python train.py --n_layer=12 --head_dim=32 --norm_eps=1e-06 --bias="none" --parallel_block=false --schedule="wsd" --decay_fraction=0.774 --decay_shape="pow" --batch_tokens=32768 --train_tokens=82870000 --steps=2529 --dataset="wikipedia_en"
Each number is 500 + 40 x the weight over its row's rms, rounded and kept within 0 to 999. Layers, rows and columns count from 0. Numbers have three digits each. The size before them is the row's rms in percent of the matrix's.

# layer 5 attention query, 96x96, rms 0.139, rows 65-95, columns 48-95
095:513568505493539482504498410515544592536512573485425527470549488528461526476509488445479477522538530478509495432587493531493530521584462442460572
073:520518469454579493468499503552495492463527474458506504474544490512460483509493422510481515509544471472597567521517452529514554570482512507520508
088:483553482500516484479609534593441481452472466541521428510480471448407486487505491522480459513450471553453508513487466472522449474477539529624533
101:508486435494399481443553494486500488525480518526467562479478504524475534491544482557535467525508479463459470460481509438443535484533420544459510
097:464516503538547524543480598606507555451471467486489482555546467456428567495463492500503535538485581484472477490485485500513454493545520483558482
098:495481527463497516452547438487500499579481470532436562439560527476481491517484457551468413525513470550445557505518455510531477480531447555504523
103:437518561419467419496519479402492516534406549522514479597533477516546528489489514469508571531538502456467556474466444530493525506483518471467472
111:499442462448517506496586511512434513460448423507416585428499499544460523546475476509549551487579451533515485512477496460501516494472461542514529
107:516468564460561509561443483452546500482491517463527510521403458507466547430470461513496532490512417479453542484516533559494482540512554452521433
112:499498570475467521537542432570535510447592475474548458542563489504606637566500462429477507515458540473506516533558501500540543504490436512580475
103:491452593448502551528445462503570511495494443516485510551454453491554524438422531507560454507461495467483429505494510543543534547518532438476452
110:486494534528519557601487547551547509479483539503460438482537474551483507515477504544421484457589542504400527553543469490536546498438548445466528
101:535474538441515501450435491514468554570464534494529488476515410502468435531461498474490490491491545497516519472520444484588508457412486435452467
097:496502510507513520523554555537459523539458490554503437465473468466485503558528429465470435600485491471564483466474591504537469545461519487479559
097:489485415526471517535522479538522416447517514445532550464509562489512529481466508564491479548498524422490511461462517471479462551437486466559479
098:578579567511540510554517580562541470442479408495468517507561492493550574425496535488520473537470531502485474552476470436452531506506531524522452
096:489545504547539521541521594454583465463463436449475488453594412479539586478498541529554503470481497524535469502494549416502570479539508510503471
094:515475492495460469458488406432436500538468499497507492412477470512512483443518456501493463437509547515446484493518536563518460462444420554489511
095:564466511500493570462490432486453478542491493551528526522508466466486513490500492502445523475574553546491505494538531543497514490424543447449544
085:419486454537454562462447509522446555537528598535443493514475559486450501530527471463571458517536534487499548542492501440488489535555508485602505
095:506474514483538488449463576577454547491563527537472451613468501476540516468519476550519496507508479481574424460493463449494431495581552518509497
108:486447547470473541461503471527461467586470514547435541513583423481470523499468440497562512506459523542481485462478574481417491577515449497495531
099:474486474386413466526477483501492541494520532458536492526419473514453548477474581532527473487506410479513503528522485533527582505475463501454525
112:469562496384564452438484464548446505594509495577488538537435538496476467460498436499486493554522563524508477554493565488434558508498461541449453
117:517501458474520471518599512488498457508568471454472451507527540492472478605522466468478447519431498519523475513487497544400452522496531508403512
106:478460497540488481476487491500555510532530494500437560523561546510543490514565529518491516465483469502602460455516551469529495472502526491427437
093:453483498536430479428546474477477569553476487507474501477470456532470512493508547495392521467516518511485422560450522512513453508474496440585456
104:477493502461519426462465433523480457391469575502506487529498520497447420438517477552505542454498519514578464498516467447489442557470469526459523
113:538520464517477468560446552517477561445476474492565449482490438426544479486463494494483488506494538519479503513547520458521428585462525467466510
102:570521519439468519553584508498481449474524524534499538542503486539459542524470456464458480510416518505452474554419460497534441532490498436505520
106:473404489554468450523524503550480485476558558549526496461482546473525471482482492458440508447515533504523480413491540484498488499519502562448537
# layer 5 attention key, 96x96, rms 0.141, rows 65-95, columns 48-95
089:509538512519561466474479469501466510496491478537527509474531494513536521530505547539581476452511487512484562506505474548514511475489516508409507
073:501454551536446578517485515524552500504526472485545508501531475523503452472489496558509509473537470482452524552514486461508499566458429508518417
088:488396585487475473522434543607469497523406482464476494535494502491464466479539597458474460493488514539512524493445543467496540459512524548444529
100:470578519529583467485502484417507476521493475475553426529481450480532510521465459466526577517501503480524512512496499465519390498471479501484607
116:418435524493544564519496464631495473513472464429445545519500511502489460453562545496540500452542539488519466496477480578556594520494498470511520
109:525559487502455413498501490441464520520506467514465561525470478477504493493505511508450451467513405526526559483481518448587461494493465508431485
124:512603483493531473526500479558472530506476566511427531515536547472530558524470456503574514460488542496556534565547512529545446471512518501479535
103:571548484488489540501501521528500499494410524552517444486474529438478461470494465543506470414534530491505473475460454430510464482499528551443467
111:533498521456494507483472477471500558518512502481489478581459488506472471509597546546523489472437487424473572506586462544542519490461520452498521
112:468487569529458522477537515551514544519551504519506437505486477505479482514512580456519574489478427530456515461550508551530473490482529502563433
104:508492527431455537512490510457503488492507487457461477519381539406512479512488488543583536548499490450486492476523489580557540502504531557485468
095:517471511476480377551451421509506502486545496485453405543454534500501486504577489519509496390514490539462504496545450460487478528414439520483494
103:552531524480487491478451477507503483427459408513433457525520493439530457463533548499489488390478483566454516535585551520457561519536530560516469
105:500433491508510468527507457511520432513495500492512574492408516516510539558522523558517547602507484485510506542468437450516555461509559512521505
102:513524490509495423490462478416541508506487491524531443492487501511443509565479521485508436586388510459538478497563496550502542471506553459474523
082:511464508503497475513477473551444518417476543468513433386528484465507479548455484480538437467444539470542486505539498517535537464410512462541459
091:511463495483502533459507538523481581470555529511473496528558513473483458470502477442558582489524488531480503515505559435449515467389521469597422
093:521606441511566464470506522455489543558585606528507479503482496516503494490425439482524502457468507469526521517512491501525457480507499537430465
104:448541462581518528505501519522538465543494512507471529452510476596471493488506455527517553439559495499514515530516480471498484501511512508431468
100:413489550541539513513449533542521453503481475488526478458475484561519556476511537518490489385526512525503484520492586552507536529553529528463510
097:509527504533501521498538619579456551431525480536480594511482492506505502495479550497496478534527486519556502584529562447482477421520564515483466
104:540460526491473572523484568526471513469554562479436493525503499520502512494449479446510510583551474493472478503445440516486529524540489480539503
114:550493547480490529476547484489566490485430445455573501469561523444500445465534543514581500539458505548467552509491529441547493385479506485477508
112:440528483560452537501525502470527527431514572510452506488519474560451555450469467463521464453494500455553520537515523505529503483514418479485523
112:481503473506461502518508483484470484524500526433555463423510538533537509480459515498542436512459541531452523480478542546516423512472478475589499
110:484518550547514446487545543434554487502525514501472581490515569523503540494405414560498483471510446456460468509535496521502434520516465515547517
098:544533547422488449474500464491463489528484482500492445468495524496466544490504413498461499512519520466441493571528482519501542460503510500408580
107:480490542507492512501491539510509459492487514529488472541520449450503468466475470495506345509553519505486479499501496455465454490449484589464503
107:483452504521505398506520526509465488528487506486505463550546492524479529490530494520497584509500398497508477479449480458474574519489518486426505
110:468431493436467615491495527480526494461494511488483431433493543473603487489517484463518479476526461475530540494527533543546510482553533489459511
112:444468450525541503561480492536554549483531522527471486489520516446429579464491516529497481451493494563436469536464465553568437540534450518556512
# layer 5 attention value, 96x96, rms 0.12, rows 64-95, columns 48-95
117:464469472486533489510515585494486547453493500460454509514533436530476544501481543505534453582475515442510511591464549503436522506465509525550469
093:483564503522535482426508553432511508532469553439540500519458490515551484544502488504524484522446513494507482487504539497535489528548479525525524
097:503498578396498445492498451491483537518537533548502473498474493424567572493463494461510532527487489543457494498522556479445569424463537504485590
104:467489472467476513481429410498425441493533512471491501441473392470514458487478487499526518485520483540502454514521487461470475477439482487532475
110:528430530480509498542550434473463542474530503494607490477448516426510581476496500489543444449479507549513476611445532441477447524491507521478570
088:489471475520526570502552447488504564464495514503502438442548518498404491541520513501494572508464513599469488480561525507542474453509511433419525
102:466442451490521583471551488533469432450531537481491424493512484532487495516497458512479566514484463521509444450478504478508502492481491498497510
098:488472532442498463454561518477574517512513573517497487499513505443440565481528568530467499552513477491408429492530514558551570463539562526500537
106:474525487534428486555494515531552454541476491528503430582548510482471456502513492492510461524542501466474481494584532475507525513558516495475489
088:524585467546492542488505548593516515425479554512509535565480455475500376453480560498535519520539476503520495514500497489434512566485409476507494
103:530512508510437443478553494481556552503569502552521539562510589474457536524487496438455448468453424484468459526451500472496509496492486481503545
102:455480478501502489490510512486549536478484521439494442498507513479506454529592511525535554477486487505477525538464558551534476491529569478481538
088:497476525518529396488512614464509547526552446501502536543518477471430478542415523490492500499518476510479449495536471590509480510496450529462518
084:557519419533488560461526531488450557503549508511494449503528517557452484505481505498575530527595496509472499554570545475515400528479520515527467
094:466437525498568559440527484530493525540466433505503502571502563476533495457526466515523483471504537472495535511625555457504478570493457517507483
106:500525494585570519427495485533473465441512539508466530442525505542498518460457502556495552554426493494464436513461475493496461423492501529499505
110:494513438486460482474507426542491515510458495517536502526472465496527475479566579562526541474533541505443457437552467399519577500542628496513500
116:466493430543495448426494522508516489502438576501425469408568517474505585454500546480559563525507478531425517445455513488499512468525487452469530
100:582492523493471607487497532458452508447485484448497523532422512438536544495572496534525506464497547497581490515485504490474464520489488530534484
101:522470505539476486493473541425539494516475458547431533543489514496482558565533535499520536553449504500509466520488566604520555502503597512566502
099:562522507521470483454510537481510538515512512478552519465502495482440477542446427496522414435516580511563506508524441568495392500466491479490471
107:526494534471471504466467472481475479552525451495518508517542474525585455437462484507437519499474450432451515498390518449513578490481504496457440
098:554525493441542469551454533474469576461498509498465578489528542457420499489467496492462449443535558463560470516568455523508542483478482492503497
100:507463472457499486407501535542503464415458519496453472524556501543521506534525553506566584486533522489353521495466477470474464509492522524520535
105:488533473484507560448434443490475515496470458511447517432522482545538464478543552541508501536544477452559541449474509514512526503512505528475518
082:505436551549522480447481485549465540482539526555562533500558468436471437574468490460518519488496593546507510547470522509516489410558501477413553
107:522485478514510569552551577536529514458540495522508516548559542464476516464502518573518546463465500494539514522459462437482516475447528539439445
094:508485437500564392527483540499501506504477473449482557557491498547525480545527525481519520492489490523489536447458442546481507548516493474463449
114:469503550497619454479501489512453547550466478522548532506506574512554553486546547502504486448535507529474507440527500474526576544518513456455543
089:436453491519493475463535543473520455441521554451602486544511458478501432514475502431518457405520447480533528466557452505522503449521487503450558
092:453472502468596525478495507435491457501491434532487416489494451564524513503557509536492541602467466425520501473507527571494486485471651491500527
097:570483492475492580566504455512486472502570472503519563547489516585417488502480501435477560534441544469529487539471462445495479484471466506435535
# layer 5 attention output (transposed), 96x96, rms 0.149, rows 64-95, columns 48-95
110:499537495517513506516492492452490607493560502473517535516536539475492462430497478471511518504397451435507521509444493502520460536521543476407479
097:475464526508493448522487546618505487379483481509570464498520445508523435533438498436499480509489523472447544467509489479510447443506528492541511
097:462539498556495481512521542473518516559480446536452525456440519502484448547582502589532497552492515482492490496474513544494469581501474553483476
102:517466570525481484510432563510484553559529487495511488506558528499512515494491482563563521478412487549482516500481568517463545432485461538484461
107:534530515530493445537506562450501501555549463475453507470519504486491465512499512506477484490485525505440541477537577485479462494484425545448491
080:519524498509477577467464532486445517499538440516437503523524523487535515457534494510511513528492460452483535559558491499524470519512367509566496
100:484489550506537514553478489545531477446477421530501470535473528502529490522520525488521485473466489456530455479431441485502441526559542521445468
093:485615489560440445430537451471441540537455525491462492480389538535502507508548482449503470452481457494483470478475490526531478481456427458541546
097:579486461473561484515581429479508526472483510403469528520415530489510539515459509424490516492528414537569459499496536463526430542514503545458580
093:431463570532483496490472443504456470506414523504474519495535504402501507500449457532439477523525457436492466564443437416528555501516541506522543
091:547492511476461486550550454438472434534471458519495461540507511510496473505539462519537472547511494447488522483519496494538442437486480474468514
094:521517390532452483479525493455438458491468386506517537482529561507493503470517514437519478488489521597493497464528443428489500481500496527534438
095:562458525519511536522470582476488485487554500487484506435473439519578515420437492438523600455476437451559484502535533483435490492443509431558479
092:517440527497601502484482410545541540517510502420476454542530553439501510457508509508417476480481472474458508471519484481509451484500489530489501
098:483494475482526485519503497458465532516529480522456478516519504440579475550479462488425414437473512543511492534523550447555439514513596573442461
109:496472569591538506540440586528438525514488496563507485481399504503469499453527495483519489449423564542479457491480521431525571480498489497499469
105:483490515536549468473486483498501515497432484522468538521471602498416444540469557432538460488550436617497427531483520530527471406473480510468565
104:483485480552511490479507502456392566555539487469531520570419432521517546528536519476495456513435432492502538487484443521519514482571478486536511
097:458508447503571457515471503472441434569538629496447566478585538504400544544508549481478415516512537514443563538487444466463455491479499520496527
092:476537458456499487486509460534481523544497453421430568472474505560525483444529530460461590464486515477525579504524542471453473508526545426518465
102:491447552497502497519428559500487472497586520493477465524481451501548476568468493445501511512579508479432563537443473489470494529495494485561452
100:560482445502493545464507444537554535535447456456582474475521543547537494475439564594511483557454567488474525489435530536532471532470500498524534
095:460516486482545535476458469421496477518513496547495492480528479485514546493504552487501524459500515432512465464508540510499443524484520456435514
097:539390525546465494552550432557478557481490478487490507495527516504478505496544506491538494513459432557571535515432482487584514555505538519540540
109:464524473476485541508440496511491570510572494564476522484502572507463532452454504528483529493519562537495536550506494472538541421480418473485564
094:539509559463497541588510471394475475490564410538510466489499543479480555473510523436548510540486499453455505472486515492526497594467500500562515
103:500501466498442505521470531505375489566512476468486423494556543523492515530473500455497436464419459502456442516458516519545552518461497514515547
095:551541524395473456513555517557498520473549581523451495468474399589555460480463534440503521508522527485529393541499474516540472436497502506475527
100:501428502498472550473584536514463491463515505499538515418497515533529466555505501455475503482400554499592499507518464545452470502426492577474587
097:464474559478436496539484530442421490474451472486563547491506507448482543528532483504475488497495518452506465498477413484496493519526483521552474
094:519555461513454544473529544556477466458488481470514562528523564408527476513535517492469511452535516585536505473425505449517506499485470499444431
105:581520507479470528452485446517510499613514558565484443507497476471508415487542501507528484488499559535447478510555510420523483604449496532470489
# layer 5 MLP gate, 256x96, rms 0.206, rows 0-51, columns 48-95
090:453462597555521495479523542491578503468504483522574480495596457493520476480546467505473510499465522498502484446462447517512543579493580480538530
106:467513414546553514520535502464455513465433513508478495504493483572503519475489483480538484419514455473524496474479475569509544471570549491498535
100:539530567500453480455472547526498412475508481510523507511490444477400510452450475496509510530545623486496569433533388484461461513549457477492492
091:439567441471507472472490480487528462495492554480492468469428462467518512571499451453413521497430482449530484498568503505559497440507460527536545
112:550491424646502451591541486507507465474468499498525535503509520586510503483558449522455560493506479511559573430544464485531495550516517420518461
096:488554441542457570539556457418564485420421517508558511503491494473558552519462496495522562535480475495594532532446503472448460469499491503547549
105:479551527484493496488474486487533388434519490420483477466478461530472468528521522479566466474499514463540476503452505568508470546514500443526481
104:492441530577547560434545426540579547509510539495575480407439446458458517481518574439519457580481522496485546560446556485473486552460537577496515
096:508450536497481497451516504596526432527530531521587489494519417531526506512456468493503449435449501555502457544443434496491534506494565495549486
097:408485478468520585579582485479449456515476480400443514453470489520564508444498529575498444494508481446551503563502566569527462509482537488555508
103:510463486514495535570572520512559482491503525432524473467559503563475452471531557489521508585571472499509498500494545461557526594491441479426459
091:541447459400516491533480467552447522489559543532414483513499529508430520499408497458501485443424455525490524505555532399588471533437457474532532
106:424519501522497452523472433416481522527521534481504557555503448470489513528505480430503506489515547560553436469493412578485531558539432504504568
100:547505450509477486502559460458480471487455411502458498554417537528447507452475500481572457493452482414494515487533548474487480450448607433500535
103:486579551499547459507482481551535468461506454406467486501441536571415437464542492528520479472521440485456555445464504473500476493496533485500487
104:477517525509505497505465493542436494464507437525498472606478384567606505516468493543497439525501540490515457457504442471539468486507537480495585
086:529443454495480536545487506527488515542488416579571530490561516580401509495520537519450450454513546463475530520501515512458511479485498463519474
089:428539500498509487496528520482503511445401499431518479531463486510392483531458515497519491418563522485474534448501418560440564478528490512436521
108:417504507491511488500534483480497530567484507465560428436461491508420458516435551461499554422469487528486441563498464505528494468525510555448473
103:442513515500478513440524523461503475480468406555489510530444504503501503441479505595554579568515466550470511514471543478481445571492528526445514
098:502476470489468520543402488494484458492486584486481441464532493430510451552452430444481494503469467465492465503462480497472431459493542522528555
117:558566502479499534481531497525504435473496533440489516466460516539470494486483527495543538463537484481519433468531502518516457479522516417484508
109:495490520530436464496499421506513607552482503547488526527470445510550506565481566533462432482502572501536519502468454526543548460537592469506470
103:511520511517555493487472542525421497484531419478489561440490470496467450427575496494473475509395524491460541457548562602522398506485474471468535
103:520484493475459492524528588484472504566486485462566512542491441590543425516486524478422471450484540514547472525477453535456477539510500512484430
096:424505478517495489511607500550462444470536457527472534573455469460502580508564480481470533510545495474547552473496543481507493463487570505477516
101:451458499485493548469528528495480480510469502467434382556514549514568506456507549453495458518503527548490537480473519500420513416503542554561549
101:461602432474448535452498534457477459511435479552476491489514448483439524486489544480498472536531516509545581513521439463510448529543550484563473
100:497460456471483520543512557508457479547454537532548495520430537468462496431546516535580411462478410491485430445470544551537426480517527521493490
093:526512505520505497547491456509502508510480428516510509484538494559522557436500564478434580518501474525520461476486475510565521548539468586491466
106:441477510449482559463555497554514483457490478473446509579495500475472523488507510542486492524471519502479501509558405538474534525465482521445572
102:520455514474516583445541523503519506538585516506502489511492472467539455449532516449544585517479485502480583537522467562545559502521496417523477
091:509469509511508527518544634464577522513502460482520531483508537523514513483470530558417502391543614460570507529464474505501498465476493495452525
111:446486488486468522418387460507645507448528539539515514479441493509492498422460521577526487512481511472538488545458562465508445501494502515491455
091:527485537514486496511472516578460510528528555449568512465543470471556529435472484505533506528555490517515486375524465538505569520493511503478460
105:453512475500457530537522534446566507541476516571495522500511516512434448518572451541585510493494507468556542503486538525512500501485474436429455
101:577510489507434517411531480575466468450531415545414498479504534488486438567513518551476420563476494473501522488446476512508483472526528434555516
117:405477490549488549454526494475488493533493545427519571511470528559466479498474499437443519483495423480513530538439524513581592532509362487502474
103:429546518506552573488563467505477486441458489485460451496471501486451505545527568498510560526555469482468530430497439487546480422545507563477532
105:503409496490560557551521491466481609559505506587554463503542527530511444526576496473528516511500501494523576467482491490491526481519540480548491
107:451533511520426525495518501482555543457482528491548504524556500539499552508501507602437475444452550486528472483505406543501547516598531621498522
093:562526485551518429467523476523475552522558497493470559425504484523499436598539564504501505440481521527618523511465504520471510521491500516415575
099:525471512456490506460512549524567538561556546487463521511541553604568520595560503458491511475432526536504443478467539522474467532484551485482577
115:533517581519495505413530470544526515494485486463420486475481476450469593448486479524462536496488401476527467506447496515465579568525463499517444
100:554505508476522475435462519499521524467489441461431519445550478556503559441443457601469557505447484447483481497484577446505490472482523511478510
116:504508471531429510488458495417566468425478484477577516444525479550556509464499543513501493527532534438539417582513493504461524474606569503510491
105:556501493519527531510482429540478456508525530491476581508493385451530427455515535474504419497529419541497410558526445506539501471518454505490554
096:506520523524487476452493547542512518551474415459510544477509496473531531457475476566514470569503485564546508556549550484511511482561439488521502
111:553519515550504495511511558560425523521495477510500526452544538485492565512515413477523511520551488503529455540415469573443465524491499482422552
089:385508404527433603547516481448432520511491502529507505503448525474468548487475484485551482501491526487497500478525559492520488449460542530545490
105:483535492472489484516507463499524451518571554545456502470514457475450453494430518523519498444511569546455395492445485461540483505502486464470486
100:475512511498542494476507521476542491416582559519606566519429490495487517538533488562490496535543547505547452572526450527454533538539496540486518
# layer 5 MLP up, 256x96, rms 0.19, rows 0-51, columns 48-95
095:458486487501523476448540506504472481470495515503496558495472576527517543477520565457516579470561446637501453519522488558444560505488485532460476
099:530547500510531448555534459490538493432522416553570363520502555496488519476578501545513492495480518439521566558506502509442490523508492452460468
103:469478484523518503440533483454568586488461535493542447473499516486510481524602479476533448442488547467544532492533494564416480560546528495520494
094:453543471523572469480566467492471573471467463530484442510469455490485448513482438532563449518478426453501451511584451479578543520535492477459514
115:530499510492474537413515423497502540527530570526426466503484521484488526570442502495490495511480450482469514583519516451542520493526507514551467
096:459564520508491464472466503526402528499456462556502519475538437519464472505503455515441483588439469461507455451507527487512475493534454534523495
102:491563455457513532494539549473446476431480491461484500514556513574526433545504539541492517545532498464511485483581533577564505611540468483456501
098:555503406551499486604550560505547587488586475506448493440475455465592467451459496529465478535485441504406542505491506508508551552463504529508479
102:476529558496546504535564469449542528487474494510485484546464506549482527453472580524527488543489524431444579532575518481487466404530436520516445
099:487506505533420468460483514528533497452489432471463513523522469508461395501499472483484407502435494486521523497511475541589529469506436428524493
102:508495475486473546528426525485517409512587510515432485492467541536540518500482466508537521505537526583478421546410457485475501482469504564509485
088:512523533461443538409521561592531527552475458545505488493452462529560519510499487558507458583486477496440442411481469538554512468536460475485530
101:539433481451449483410523495471499546506492489502528533487466483542506555434546465472470483469495503501470485473556461505537449548453572493556532
109:514417486442487511596505539514458467492462457493528484505470470470450455458477404512590501526531462477516481456516518539454490505524529489481531
096:452356514450496446530492498495556446484526490490468531451540471499495495475577482566592496573466527482499434458529513532556446493491462535501495
100:450450438549504473445551489492519521436557505534487406507511468433555454493527566543470491505515500491515551508448528532522591510520500477474480
091:522507496548544513569484517496421513451536499546559524456493466563444477441549577498514530438418512427506473480472499478472526482465510455573552
098:499519482482558525537538495503425436583540525484469484504457590455560586457566492514475505531499516506509519511458493401492470481502452430516517
109:526576519529517504487456446486471485480493476486538488553478492479511541537447472451536537520415491513515520429522514470408475547588497572509496
110:471470437491485432531538526477472482506506503547520474472494468547518578491528512521552553469517481521482477492595481496469535527531513507548486
109:454515489488410527491556547478534517475477451496528504507432475472531523433460537551494508481508555495434522493498473499549463559517535524480491
105:497552467454527442517538559471532500587472418512485480442541476581464556433566535470485500492526521498521458459441511496531431465561484486501530
098:538469398454530503610491466516489427519475565459557512484529519539454512482476448559526544507514469502492519509613555476534484592570457495537535
098:474503503495476569517482459447545509493459515495572505543467460475484513428489505534413515509564512583462492553547510523478488509455558555554492
103:504501499589462480477464480539515525552550501472534519502496523485460515532560523507490418432537531601590489521515496423496503606445450533497568
089:593581567524491483491506512482520496514511532423518498507557580485533502518447504529448517475500514531499485523425526498496513463433441498387436
102:457495487553502525467489431531518472514476517475468493562474479421550513549451525524469533493478490514494541461500503474470519444526526626470571
097:498523495461516535441516472559556506541518492566483427587492475503428503456557556463431477477518553482542565525547454485531452494543485457508503
097:569464507494523502563525496503552558555471456499451529525479464535521462522505492475479476535483447491511551522551518552484523516556538523513443
092:535530491553523504452538510483547524472434443493528527500563483561431540511485508545495512499486543497541529487453526559500500466460523516499484
106:544476565497438535579479527433501536478640528513500514468449538479539565501403435537434478480441531482508561455504528506498519524563530460524458
099:449488489422488451524475539456499549535541507520529538460584491426455452540525511472485418524474554512520512456498487574464542535472477562516484
089:507566504527535416448453478554564534449467584526467540515554513502469472555487431425516501472473520545464554448463588506502411528452445472516550
112:525562522532477508585543454506498476514501519500564475503451530451435492521487438519514472542506476437436449537529501495479475515523469550496467
091:476482533490480488508414530543531514629598580493497477567478420510514496492472550478510503458496466446542535463530481540500525565544489493545547
100:470498438520558513478495466456477530448579518428447492507526506489441539513474553466537473505463474480439499486438550500491503472490505567450448
098:439474577539484548457454509535538481446499548462527511451436432438478500516433466505504482497483420496457449549443513567505491461550502538428503
119:506534507504560465457551569469501474477501535459524501586482544500548498455520473521457501416437492474586500527457501531496481540469477511477507
098:555492575463537541479432559489489530514509426486542464514569463484528522513522475557464465490437551456422433438455547507515492567463528543510493
102:582419544470508498461538470505446552455498536506513417515515493549483458463549508608481529469522504484494546505438503509437538571532515468391512
105:542490483550511506495512490502556468532525457532515476547565499475427513487514579482535455492498521527485457462567495448525487489567433528542490
098:476412490509470506501416502474539540493580518538447497503517535524443530475510472509464508522502551524569439530399507526454537469526493470538531
093:491529550546461498481475468469431402429433495565503479498438551464489466484516498467490537488467527477622531487510491527560519433520443452481521
100:438523480475515536523500511497579541554472554527483515448524551530587460582455463490508539515464524566477485558546429524471509529522560461559583
100:491473460498525517535516535437531425555513478493462524422538470483464543448455494487450522533440534559481512571532450448539532573501472529486476
113:443452430479433495523485505524517517578494480468549501515456450476595439490485568571536518507485495455481477516529507515483563547526499518473543
103:490490436421490439442534513508512551505529542445440531483481507500478563468497490536450502571516497515559583418495548488502514530553534537550524
096:445564509526492472497488505506444545482451470498514478486475504504432449520494484552553429445533496501445511510526449439526529510592578480471534
114:469448526459440472492486515589503460449487467498456503489592515454525474495499505440505480543455498486504564494388403509442498472468513529555451
100:527521462546446494523526525489482457507411532471574468520535500509463541491469459515554538535458555524479520484455503485446462429451523448486542
104:469427480462561505493548501502485537528452496500513506533478544542539554487451521364533594437580503421528544521512497462529466575476538536520523
106:516451435541551498532540498467467495519478549427526539431574571550506512584492413466562412540560502513430452450444460527461502482505516436495492
# layer 5 MLP down (transposed), 256x96, rms 0.179, rows 0-51, columns 48-95
099:495449539487514489517550499512571458425532506495464496505491490432450547552470403459540490546490521512610507430511480474461494530472527488521559
105:495574483454550496498445500466521539505582510440529536516430475520593460512541573518534514537466527554455402531525505472482483483494410442510456
103:494493546483557489483474524532468585401518478505542540492473494494481459434518505579537546442527473481486506510427482553477491482521462480514468
096:501509483467458505509529498541547502541491515519558524438527531484524504463452502498465567578570529518531495482438495489526479470526506539437473
105:448602539496549511458516445472516547585545496530551539499565491474505488540535541482513559455470560553508467516533504434484472529484509394433506
095:508488470498539504442540503516568487605573505508526471499442578465434454480512507443493494532448525518505453456585467548494527507451508524422456
098:548490428478527523550503524514406552489456478523522496507502461485555494436491506494480495455469422477489495512437507561462437531508502520520488
098:477567526474505476418473487454503483531506478513502500539477547485428544490532496540524504543498403496467548487478508457494505479469491405518518
102:514505499504486502536550472548495479512504501553502488514510478394586529485543471502503432463517512527541503491479565554505554586520475501462451
094:442476529533473550486511499437423458427559407525508494616528563459521541528472531495515451444459474451451534478512452541500517512476452562459524
098:464471445477530491452489463497628478553495468501513564521481497538502523526507510505484520499535509523404490484527473531503550486443493441540542
094:522504437525537476479533532550394480532539524602515446549501519518494525404493456471440431526453499503479474492481533500500602534540507470551518
099:454516525501545471538531545480504471468538471426488546475584431492569516557465466576519480478498594451432520506497480541594518514524440507496514
105:474520532486536540509501520520489581555492456463476534546484502486543551518490506527498551458449435499530461537455527548541471531599500520481432
102:420514530542574566451498466430451509592498450496521477514466561539524455441383433518509507468464541492529475454494491493518543589480571421489482
095:531445398414531513577473523510489507473526541490461541514561423524494504442554500475485487505508474467531521446466468539529495479578546454502558
091:489535516460519429564475483481492472515550517481516448477512495432510522441500476514479497501497560542498443529455480528502442409503510516501512
100:496513560485480464482422506502537528449553504495475481544472554499511549469518475480503497561420496461508457421540526442484508517549515432548508
103:539485524551522501507497529525386507539498509536479432506494473497532484498532471440420483501476542436522583462522450483490452448498545513510486
099:515525532519453483504534481497488462586458490485514490531549520487487452539455473424515602514457528566470461522494614540484482480464459505455474
099:579482516474454483509500510512522517529515463492469445489507498478451508495520499525512506436494540550517453501458558503498489522498516553469510
107:532461539559522491531519447512556560520410533494518458515442486438533529558509514466461500527412446418532467491451469493559485480404493542530492
098:538527587530470551504551514444522557479574484545437459537474500491511474562507568452481484467486452512523526521432514520468531456464621436510549
097:535550508533516528498439540461490554557470561438474485516543499480491489460496434514452530501463614542535487498472448448495521462503469467492486
102:547498449493474520479509461507412521569502565482452496537460450498544513451460464440555509520413481522513466484431505507476544389445516479487488
096:420486498526552484528472530476496512475536447488519440536478544452498445510516475439543520490509413582537462488553509410498518550593474564460527
105:466494483488543507497533459509577453538532499495503491555491515461470438435529568480519473497466427492423530492435491461448530549520497448548506
096:567557446460444557514438458523448527480576478533479468502449568530489485512460493481471466543468542519469499551484459436494458543422494518501472
092:485526531537509453557503505498468467473530511562496534484547453555529439532502442480438469494565454494561634521506530551475469508571460508374516
093:516564480522493552519447482485529504482500525476520435493491463473457543498508501455562511542480440531458583539473522491550539529480558443450544
094:470540501464414592545467539507467486473449516431508440486489518504546515487503421582523478469479428450464512551449471516547482524557550477534503
099:544478530506444580472474465489532459570516385529449528537494527480500522598489547525515579466504553525497515495476475501479558523458467433513554
099:483517539540502565479539433482356522517559514495487513555469475502514560508492471464423528574515493522546531539491548537463481578457538549514530
109:523502533491496515486506489502454437462550524399464479499455470406538516536517458482533481561506337500466422503509480447561461471458520495493505
099:475523613581481478519471557474499494588495512499578550447465544547505509498469556448451510522480464534500528531445490586422507540499560475510468
093:553513510531511481515533555415485520517504539526552468467542539567560458572528486544506506482515383525490469474571465525520536504448465423518497
099:574522470548481578511520517525503468429550521407497478520481495459507489419548559524535459539474435492501549485588540471514506499403480487492511
105:451524478513489495505556498505503509445492470438516511502474498542480491598488557595459484416512406498503470557598449485495525460492448495427460
096:472529470528526431507562440525522461506541445523525507443444498515481462498498581478466561605476478490516487442560508493530514448592485536544458
105:532482497509516518486445529491515532560535519420417623505503560514501457484549546503549495514472447475435477452529538537554559448541505436495461
107:488511529439519548444468528480491487454548488469512499436498502445525421500507432470496444461497552508512542507487572494482505555497524438465508
098:465578542481480453446504513554388516494456518478568457507429527471448534439427458445494451515558595480525456504522528484469417497489521506490501
098:505529591518496494484474479538512535523493439466536442479519521386487519526560553495492531428461546453496413511533515528557492484536497507494558
106:526456523502489525517508505520495477496492485519471439575491425485434493501527446533469580477511497557496581498440480498505496508482451433471546
095:551533532479495535490459474516508457541581478489503429582528434531524523524557447489522536536488562483484482487498496584455481521481423523513545
110:537522531537461550409472491481520487494479526473599458518521558461507537532473521487426487526555508522514488533565547470461438506517616524478468
107:473506557479482527479384485483461464539512399495475505497505485575526552485503531536513516523447469532487563487537422504454522433468557498559432
094:486496490469523473476508586513552487564451494466509498597504552455431502461534506527503442460562488484463527497551507516526465507486472493510563
114:587473556539511568408497429460430463491484494576536500453519537489461533558461553497486446569480462544520418523472512512465452513494487482538424
096:461488520506518475476425439487448513459552458510442473499484503487491512486558495502461505557442505526533491531539499515581427576559483536500470
107:438479462585388479554564510472560479541504511485514537443555475454508563469565548538459518520581545461561536452491500530505531505502506442512447
107:410508438508523554549472540509533489444538476542479497478508497589413487456473457514557555527529506449488519513485447454484476515426499476497541